Weights of a small transformer language model: untied embeddings.
Each number is 50 + 15 x the weight over its row's rms, rounded and kept within 0 to 99. Layers, rows and columns count from 0. The size before them is the row's rms in percent of the matrix's.

# layer 13 MLP up, 1024x128, rms 0.104, rows 933-943, columns 64-127
104:51 64 62 30 69 57 63 42 45 50 37 52 78 53 53 42 62 49 24 29 65 65 34 50 75 42 63 48 70 43 61 47 77 59 54 63 65 66 72 58 27 43 57 67 23 62 37 52 84 32 61 58 36 41 59 62 60 36 36 92 39 45 55 53
095:67 41 56 33 55 83 36 41 27 45 45 57 29 58 59 25 41 47 21 52 30 49 51 51 59 38 73 49 51 44 83 58 45 62 38 65 72 62 55 53 66 80 43 20 26 56 45 59 63 34 55 62 62 54 90 52 45 51 59 76 30 48 25 41
100:66 63 60 53 63 91 58 35 45 77 59 65 46 61 64 54 60 33 21 46 53 55 67 31 57 51 69 40 53 30 65 53 55 78 55 67 67 35 41 66 41 49 62 47 52 74 40 49 75 22 87 66 50 67 70 44 45 54 53 68 58 36 45 55
105:32 47 72 66 84 43 56 43 52 42 51 41 41 46 52 48 56 35 59 72 32 51 36 42 79 70 56 57 41 33 49 52 52 44 69 44 43 41 58 10 55 63 40 57 36 52 75 51 70 24 72 56 22 59 63 68 63 44 63 30 45 41 58 65
103:66 49 55 77 42 21 47 52 48 26 29 79 44 75 58 42 46 34 45 50 68 43 55 52 41 51 41 63 51 41 63 45 40 43 58 26 55 45 49 45 49 25 42 44 51 76 43 58 43 38 49 72 47 42 77 72 45 66 43 39 31 64 56 44
101:57 66 63 76 78 55 64 35 23 29 36 37 45 47 48 50 76 39 56 57 38 72 19 47 69 14 37 62 23 37 61 09 30 41 55 33 50 37 70 30 37 70 45 65 72 47 49 46 73 49 54 70 43 67 40 66 50 52 57 54 64 57 38 66
091:54 10 98 22 44 72 60 54 58 49 31 69 52 58 47 32 59 35 40 27 36 39 31 35 60 38 55 62 57 33 36 32 46 39 22 45 62 32 63 44 29 36 29 48 55 43 50 67 70 60 25 41 43 45 63 38 32 59 44 78 47 62 58 49
097:50 38 57 17 52 43 37 63 63 26 34 45 56 55 78 37 53 55 83 59 42 67 33 59 59 46 51 29 56 64 46 54 58 52 50 26 59 37 60 61 29 38 43 43 59 46 31 63 65 57 34 28 52 41 64 69 45 53 22 34 46 80 37 44
104:56 39 61 28 68 63 43 46 43 31 52 65 27 55 54 36 68 41 45 79 36 67 40 44 50 35 47 19 52 61 46 55 39 48 17 26 69 34 38 48 35 67 59 53 35 74 49 35 69 39 65 31 46 58 59 77 55 54 55 38 46 60 60 73
108:53 48 42 55 52 36 41 44 59 42 38 56 54 74 36 43 75 31 62 42 26 61 42 59 41 64 31 43 27 30 69 38 47 56 67 58 36 59 49 73 24 40 38 54 26 55 49 74 35 61 21 60 31 38 58 39 58 37 47 40 51 59 56 49
093:61 56 55 76 54 34 41 49 50 41 50 59 84 74 40 24 80 45 55 58 64 40 75 53 39 41 56 45 45 50 46 54 37 40 68 43 51 74 54 72 59 58 70 50 78 79 43 50 47 47 48 42 54 54 56 32 24 42 61 66 62 31 46 61
# layer 13 MLP down (transposed), 1024x128, rms 0.104, rows 933-943, columns 64-127
098:68 78 55 32 31 67 66 53 46 32 46 30 53 32 45 58 72 53 72 60 55 51 43 58 52 74 56 45 59 73 39 36 63 44 47 36 70 78 46 79 39 65 79 60 35 57 60 55 50 35 39 56 60 73 74 39 33 14 56 73 45 46 44 49
095:46 36 33 79 49 63 38 51 50 59 27 45 61 58 49 24 49 48 84 55 40 39 42 80 63 49 54 64 58 52 50 54 75 39 63 53 64 63 51 75 35 44 38 51 54 45 35 43 45 79 39 64 59 35 63 62 21 66 40 54 30 30 65 71
093:61 46 66 61 09 49 34 42 54 39 40 58 53 45 34 20 48 42 72 52 50 76 44 44 53 48 54 57 29 63 35 51 21 54 35 49 40 61 61 70 58 25 56 59 66 26 51 41 50 49 21 65 46 47 40 53 29 49 22 75 50 41 41 68
110:76 38 47 74 37 59 60 71 69 27 47 23 31 19 30 39 52 66 34 49 72 51 23 73 59 40 76 19 68 79 41 52 84 31 53 40 55 67 53 69 66 59 37 33 64 40 58 53 50 42 58 52 41 38 31 66 49 48 55 30 48 83 50 38
099:55 56 58 26 45 58 41 53 04 82 32 60 24 43 43 56 41 42 20 41 42 60 46 60 73 24 48 57 32 25 54 60 32 24 48 60 38 35 56 71 61 52 58 43 50 47 61 41 46 54 69 19 49 56 32 48 34 40 79 58 72 42 40 47
096:52 15 34 48 40 46 48 71 65 54 50 37 49 47 36 76 66 67 24 37 60 15 49 75 64 52 59 64 61 59 66 62 49 45 62 57 40 59 62 67 59 67 80 41 59 55 51 37 66 41 46 51 56 66 51 54 48 52 29 76 58 51 62 92
081:55 53 31 29 66 44 75 27 67 62 58 51 54 62 52 64 53 64 58 53 42 45 31 42 51 62 69 55 27 66 43 74 48 62 66 69 75 65 46 51 77 22 44 55 31 57 50 49 30 41 55 45 48 46 36 62 47 41 56 54 73 16 21 40
085:55 55 53 55 76 41 84 29 68 50 28 55 51 54 51 63 52 43 56 65 37 67 50 35 31 61 28 55 43 26 50 59 49 61 46 72 52 47 71 49 66 66 49 45 32 57 29 30 53 62 64 63 48 57 28 46 73 32 52 50 72 38 52 58
095:63 55 49 58 61 67 41 65 45 52 36 50 49 50 57 73 73 57 65 26 39 60 31 43 57 60 50 77 47 66 72 59 59 59 38 63 51 57 23 47 59 54 85 42 51 53 61 26 49 41 54 49 53 81 50 57 21 41 67 34 53 61 56 61
114:43 73 76 69 81 48 54 71 84 35 63 62 58 70 31 51 73 45 70 61 50 46 53 73 39 43 35 49 47 54 66 39 79 56 47 40 55 54 53 83 45 44 59 21 49 57 59 69 27 69 59 65 18 65 61 49 72 92 44 41 51 76 36 26
087:62 34 30 23 43 74 60 13 66 26 51 50 56 41 76 54 56 42 46 34 43 40 33 13 43 38 66 47 49 49 56 56 52 69 23 64 71 31 38 40 40 38 25 61 66 34 68 54 64 59 42 54 50 58 51 69 43 50 26 18 16 56 54 58